Each number is 500 + 50 x the weight over its row's rms, rounded and kept within 0 to 999. Layers, rows and columns count from 0. Numbers have three digits each. The size before them is the row's rms in percent of the matrix's.

# layer 5 MLP up, 3072x768, rms 0.043, rows 2148-2215, columns 672-767
095:581467508495480400475475511514529438581473502511429451446449569538506523438507506533440404547411426561508540623513483496425387510493576479555504509549432492470568459517470582448540553432555475452498452537590475425546480540520488476477521453494528494553502609486518487496512588469552540553
098:524547459382475427517502497487541547474542524521516401504587459440485538435477498524395577626550438553511410532484559540511550400478548504533504432557494434455535532434460483597497501506491391467535512544480474522525470528492623436498521526508538504484523511616499469520522425439566470540
107:456552516568389445484548522381437483540461539465581557533458476425481517502453607486434547455511488486512492506501484521493515423481517533481457462509490481437544434445560469664505417533518469522429487394532664487462481533371455465489572456435571561512537499540503463505488566471438496516
105:475459532495517542432451588502489431576454545532456432513460498425587522422478521534471521489535577426553361476487505504444462540448495447503453517588489602497476441577515469521484497496480506513468510524565458507545607494442566505429584461472526504536496455410469411417655482445467562517
100:520409432506523416565470435492478477489561529518523472457546467469513417540393557472508443520417511496506494500430499503495525418478497545586554431438527549524498533400478441564510518497519493606497520536495512558436615531493531494536584450532478477511481491525560538549533539469440502493
105:594460519523476513545603451410477441524515524517422461482447468527510481483508532503472546480458528557525503548446571504504474460526517455518571516569543467526528471539510550479425519486516492494444437560491515417431537479440508545502427500474507412504531528476465411559562499508412439490
099:511453398554488415563445551452491460526525571430457417509530477453541417531525445492542412490518474519559441478398545544430468554484513616550536509404485546484486462516424501385520574455524505429585473540461469420506567453490505531513504418513500500573492555517469460474472514482582388484
098:436485496468581481466482574475543563535526502526476497445513414424565506531571434536475465549494487525408492516522566451613428483530475589522559534580477493469560455503497478536552461542531497489496492475456475471425496504543380538475524449553568582437460468507520561566599466404517474525
101:484537524383449494582459498451482480522467459515523495527548591512552548546524573508489416627503542465529509491555572440508444488445536500523536497529417498500516482467465566455467486529557526490555514426450464410348554449421475606401459527508553563520434493481635451532512497435586503474
107:566534549452491452529454541520475423502512514456348529531396399430590403548474494567427439443538586464516465464498473440506521476578508494447497496567490503538543540613557507614504526531546472459455504405600496610505569436521443473466500508509487517494509417550526497624582589477510452410
098:520487565489493509485577506491621562482444447502446504523414476568599426476536495397423445508477596603595378446504520451492511514472541557454513484564489577477482503450477489572553503597524575598553557512494438540417546458511500519507490483589512517579403523458577438444514493535559588471
096:517503521394533498480580505518509457509439447516611525479526402513510429513523523391492605527445434464553443513471469517549497483504517492495567433454512556423459487544540491428603564482404444561479444513484419545436543457494634552572562489492525498518519570495509419532603596515530439581
107:495520542467525577528544397481578396462490489524367512512546504547520570505555480390492494546434466493621488491503494533407490465465520461491515423492501527420473466521501535493393560564487485557467505509598499476512458447405523517486474458501543489437477535485405511520590469502541505415
105:490538507466439516501421491426509481612465622539496529405436508563528423439504424436429530467538455448556483519511537478507477399559555549552506541556489595395519414601530441503597584457499512547552484508572505438522488515414540496414514477569513499465495559504497497520472545528405401504
096:548513422558482528446463538499511458583462556473513421523438434574537542559449460607440545479519410564462385468443533516436432452523509398550627506479426548415504476554502561564457456490462507525517471545556542544436562480523577528508484459519517446523467516494523502503593453468499502490
093:518551616487429380518571509564414458541558498527562451578467497473478497477572446491485481545465484505486474512498518436509487468482471435475525506525401565482478518535452504467483517491503543489530502474543495519386411460527411457418492475487486469502560476511506429536524579533510508525
103:474481568517443487548477536420599403417491569531513533483507528393559478398594545517539512546514484550528522577513629466528508546546568503510554450499577503484529481631528509566506464487470443414487535504547599533508470550447461490471533457490520538446511510564530494532593496407528520572
098:427513538492487401594612553497530497540478532458473468484466401605543488552470422504475489480402465583557477496485496477550540448498535492483496436510432516496484533591486553528488530505492476504498499481516503453477387481541550576482607524554627504509529523410482441508537513426510564438
093:552507504452463538550536554519454503468499460500452508513529503466520417517478354509417480562605363524539471523463524484472600442490471556512512411478486510531533485509477476448476459439619495440546447521529445457428456511501453527517485399599539485528542505468486474463577509585515440480
087:480513517441491483449476582515505441544558547434467528511533491500536469453435512488543499517534507546436460463514505524506503511568388509535527390420471495532479586505510466501507460517545556462481400595542498457467477479452538459595528444463599574484496493523512475499404516545552509519
106:557596554428475427537508510511469509557507556538560442491449452483484529522477457480377501494527585566577491544515576455501491462547448550453463479565477458498524452566493513521543450444512423531520427565500357506447476503513503545438472525452458511502554502498533513482476570496451456593
106:513480510535482522419468487444467543562472456506424538501538472450484447484535470502463497463595498546522570497441452515437440450510488411454489424558459506513407496565494562453560573584455493450593418480512549506459432558515507557483547525567541513558510530521498549451513527435509584516
089:539486558473526417503424601428598507520434533509421381528452484547550450613463416529438407489548576478542388545468537491523514506585561599464479488486542538522519539527513449498542495454463500564560530431547508496462493424440504480535449426547551522491566487519434569447564524486532493563
106:580488522594514370464446620440458471581492578469541488514486547512491529476505597593504445562479532479433464490539499519493543430438502494520550452446483563391506514538481544543543478498469491558535479549469522518434523444495518571479461465479476432476434466491555453519465385425483465502
104:427546537486569544523564602579451523471514562580501476446501533530536368412588576569478385529549447582509400577522539469600606501490490531508461524462588592478526472390506535492446482531569522505552535569531493482478515503472469513499514507631525570454462513540603484524461497491566625462
102:487427467447493513475462476591487520570364466482446516551450552529463470514569466509531587582448496526453533558539525604561533540483410449427548556508453411482451559483421536470471565430504552481473468437521496518523432486435651588515480498429484533475449560516466415570496499434609519515
096:506472449485458467486496489504490511576454577523445504528427458465518525501513422484450462465388526545551499520417530609493557494555496566443449471490487574450581515431471387498533481457438478612533607476562504467537384602535480488476555488472433556549482516591520477580555475408500469545
099:525505523464474441464552466500525533545460601596546529426482485433513454611515471477463532456512555468519620539496493489459514555567488603509501414463460554518492483482455559454458473499445574501489435433395524406467454540523503535486568399530486456552483436552531402537531490489559547498
088:558449451533444420543557439459566560514451462554434512457440494644509452558427494549521500557385490481574433554470566483474545570445440425553614471479479550555472494612565409504460501471388522442632512537494513374493534515423548522488442479560568591452518520501491487490605538513590461546
097:556480539487472516547533602516527523481542546467592494517467441541501514387487407487520500542435476566598469476438555458584563547495543494467577432560575399462582454511481532428499472570493440518530513448483484515430463535429465482501554513467564470499406598535517535399559497437543465635
098:401497532445547522464399510580510537572441476543509572541457389488479567524438572541471509500496508512522467424549472391559474622545499580490590545558511550434484505488443557492580392506475457500480516467529476580492506480492471500460467475484562421539451462497479505614466541548516514538
105:450536443456500428476470557515528489527536495559594459588467424576568477581453414510478500497486425528453458511454454509529469467512467562561518520500490520486479565469440516463550625486527467505475466469476554500522479423451567509456532393517505401511473460456611464464522602422525513525
102:519474571466407470489455564463493556559533530601550503488374444549555517535482447544483432478467479562522526506560560588486509504581433503499448451489495425468595485521462443503450590473428543524431525464439477600523429559484555482488558351575570522522462585547477547506502532469527578427
107:445406414482463421557525479560504506529452446468540560543494535417519517547563590509537480447484535424527492594464492554533410474420581474538505428495382553466441545443509435595508460536577545446519475555435549561466482484493508538520509480585526499535503530394411378560537483569583511614
101:371480475509374503592558532457500434651511473547499472476453407513542534496587447490439458439408472572417486458478499484543491549460525501476505370499521455509512466559557576565492517551510390548498522528465533548529550537438532626504571491493501556537485519507438467415526527353529466528
101:546529520511479503551509505450583521465542517410585520428518412543598517491474490549500352555387592466532493534550518440530450523478573420505625515452405432472519447477554516537506521532512415554597466525437574475537508538548543547498529453419496539527429530552476533433538509505525463498
101:520453408464416466499486558481499556544546616468514419490492454417487425532438461511440429567481530542544498564520529525527618556504483578539492488528553480494509470636476537442469535458409503571561450541458579539525557492520527484409473478450576458522458498499426458506519556459543512545
101:546570461514424499492547638534437503503530465530412488543499542597568473524518576549489575446503489504492536512488569443509586490465435408461483512530542542598502484447589420462491489508469447553586484484554545544470488434498524457555582498513545454452521549466505516614502452435422464492
090:567552416477544430475438523482518608475559486564468523461439570496459396534450479499494528568531481527590407503495508427603518512463586467469595481439506467511512531558420469430638416532418468499420524590525426541481551478542450543470467471458508555422477433490456496486546426450491472507
103:398442449534533408484571434485462423482510593538500446509540487527510476487429465428458503512523586528536431498480492474538526496521450532556511475511554501556575485578569484469557608482425500478508467588517553548481526498582552594495573467536519501440532533557520371512538621413587559571
100:499568462478427529438501434526496473650477614481480483412489537569475477515533493509470468477529444476489476477474530429508419532480523472486477509482549516573526528463488548551517515398515565467490489385553513416550414480439478492469511534407518472488436495464458536557485514599458528530
095:431590575454492527500484536487549436561480536506466571436462492449464488498438542497490518611533602566557517574531613455508464470585556526416458499443596423549515564507454519572422453577548445454500523467581543548504434440472485475525480442529540499561479416438538504528459504403560479486
094:505454511419482498587649479528573507547502572424478519522472409470442574483506509409448517509436521603489524563460404428527526498555468441541486476486439451566517502496483473586437528583507532387594482470524480431571480486485434497482496457481433512528443510423452519521563468514556487411
100:518534463528528400497533447423474471456500469532494523416506473527519470497460468531526460494568405579570523557532459489532418493567500498530507472530502494558569468534488571478562489430435510499515545531505519420474493580517507550476479536558619497522520611452490489477574361491502446578
104:476546516468630383536581376596536487484509573545523478422463520533506508496558580551498481493540415462481483564587533472407438490532429589509543463516395522447527455532464538522448509438476519496481564507484567485438472517486517519551540478490494557444467523459434467478477424461422550495
094:564478467535462493457543596469588461541590454527545506513498392563583456539538474543471581471531495507498543492446525501540537445490513490575472529504428519474522553470468560537524507546615501540552416478486480473435463521484575532523483466613555507501499469504482438556474571455474537560
093:452476550456522468477459483438504449512540554462402433454507502576496395508433446481438543493467522499477436429489499462503455414503500413463576437466474426576449587532492463472552586474455582482483483494570542372457531463515525447414505491542537479506457483525567413543555534451401534479
099:536484527393434578429531492413476510549427463485454477389493537551488436427412525530509571485436460526500433494528531426480479489469507434435409470568434538512514587521425565555485518557551559535479523517552501472546429551466623546500488496537463603484414530450541463592523544469555507619
102:467524521447423512401474521407532525528442504475440558521452453499503554455542451489417527559431572616489540454443500454513412451570569475471483502443516497457466545463485542543496505597472497486580512448543440441484468528393500594484592508493447544579475460554538480513510450509544476492
103:421560578485463517524547555505450456462548524478451449522525505590579437446501468619496548434488443503517399546464500558449433512520459433531528430544540493562508499607501427446469541539440495489569436389470583550428430525490507501461524453521510486519407565469515445561525492495486498573
101:544516577428473503441565540474441499533544516504476533529475514413509489475472520583415549573491500523556437563392478519498428482635457544484584551532515541446536507509515449495535552590566447505524506542470616586472443546432511497498444510533581496544455610456483526561522507495473561572
102:554573391527557515476614484471476451516509470574519395474491547516433433537442573550514525487591496473523379511500577546551423531564439541531530459489480377462457490450562566450431468524556410542483503472407432553448500503476490538480482492558428571530470411584462532575492572454559450466
100:567565489483416519534540506581499565486487510466490488548587396499485462501452463471435471519507477549497594534431472556430438485406479497464521537444526454459517465549498514438541563541532458442521512545467461576458464599418384505469516469547577615507425565505492444510446504485588452508
112:564460431507527530619463555548447571562494540536418471526561552490522495523527340483456445539485447506476599509458523603572532544575445551519479560576335415558514581534464445489429587474565496528617401568518485473512539549491511519419511571461528536509529525545428481537461570449457474491
099:494537444487417470425551575470478473469468428574469514457487408518552458436462529459380565553522474614445496567512451473507452518553534547604519559593460446441557507554474498459486491436490506474446515525533487426514524481463488518429492425480574476411557477494471514484476519486546435443
090:467506538574467515456518571433465533539452483453489490341447456576478484467521512517422439574408520470535587480473625531453490508602457504512496550481538508432544415522446419480459515452602367572479485571538425543506446544480550459483502429525459547517427457488452518550495460400503355523
095:524578487506464543536476478518425524508601510417431490507512526518473496518561448497405483418466450579417547489487450549532467479481556489472592486444466540486430483554458555504459454442465520469571435554562567460498560450529477572443607481535462488480557479492465422564490460483518506443
100:425463552596471411516459601531603430498467473565439411553434509518544542426578501500441549489410490435517497469503500497449621471418478584439499485454521472550481529577442348516510498481521489536536502591458530459435414491462570545467554532491493543442452554525468452512521453466593477427
079:451534479528400507501393484494496481497599506564552507552503523554394472589474495529488561551556602423505562432498498547546522570483390441400504463622515462533487519418556438501545541420483446502527540510431520579504516478524483414547455525352488507488545475443596537499489457547529478559
102:588541453514480412521469400577577434500465487525418499486504500460533423449398480414554512513414454426494473595427443486555486439530488495488542465502498480467483517535417478495493488487540488573599551512532512545484498547494598493555563488541487579418512555481446415643554463502488579496
100:589556600385504485451480593477491447489495455511348423431536503543489469454502495504521494577443545589475556537511476469436580449603554561502571551487438488627483464460490453487634457468425516440549539506532642440522543558510552580469521482505526488525459541479576454472531544595530517473
108:432463458472496465532508504459502587563551565534495569418493570544490529502565532437439487484415479495594500487517452505505561502601497525496500516502501499531541441526427582502525499574558563484525465530468473337459478659495526561546553491556545565550435535543495474430613557432608521417
098:560454511465479400502461554559523571571569499395477487485499455429433464555500429523489511484419544549538496535490488498513534462533511545497544483479501573469512611560498508495425613480456498478540442408501421488466488436495475512374522525528518543482411451449499562477456564471435420480
112:475489509516498493545582480512551526518498613539564536469503443553476378506460456440468500475624444640512484517501492495438512586481473465578430478540438533469461516483534568531530477549365506633480450541529516465507572498456481583582533442491498500528485515577517502487526426435486370494
103:446530485567456468449514577422440487540529400531477437480607513496495497555502550477458582474427474497510513525443545521486376542483533506427497450529548493495436454511524547470545521617462481452454439470509575531441581565515564521479562436479514537430489543408544364507461423461444555513
093:465445445482378504470568466466593466554445432480504458466436467524531456403588456497378492542385598465461536515414481512508570574487578541476589517586489536570415506477517435454419501538425485384473549443466430544419593583473512575413475497434511541563510540530483376506518444482559487401
089:438496498447453439447446522444519446555544467579476535520509553491468437487551563517371486581482568553524443554437507462486402508592526501495640445508424524461500443483571510519454434503517464466578446469396618380438495516513481528483589438490525460519485480370517411500441492517569416509
101:577446510538490488489446541452499392605489566457453495581448571470515559540518616476499565550558506529479532638543506480517539496495593475432554538461474397505519464532507555538552564450564495428491524516507492494518452581485518469491448415505503539592510543457495537510521516557489518514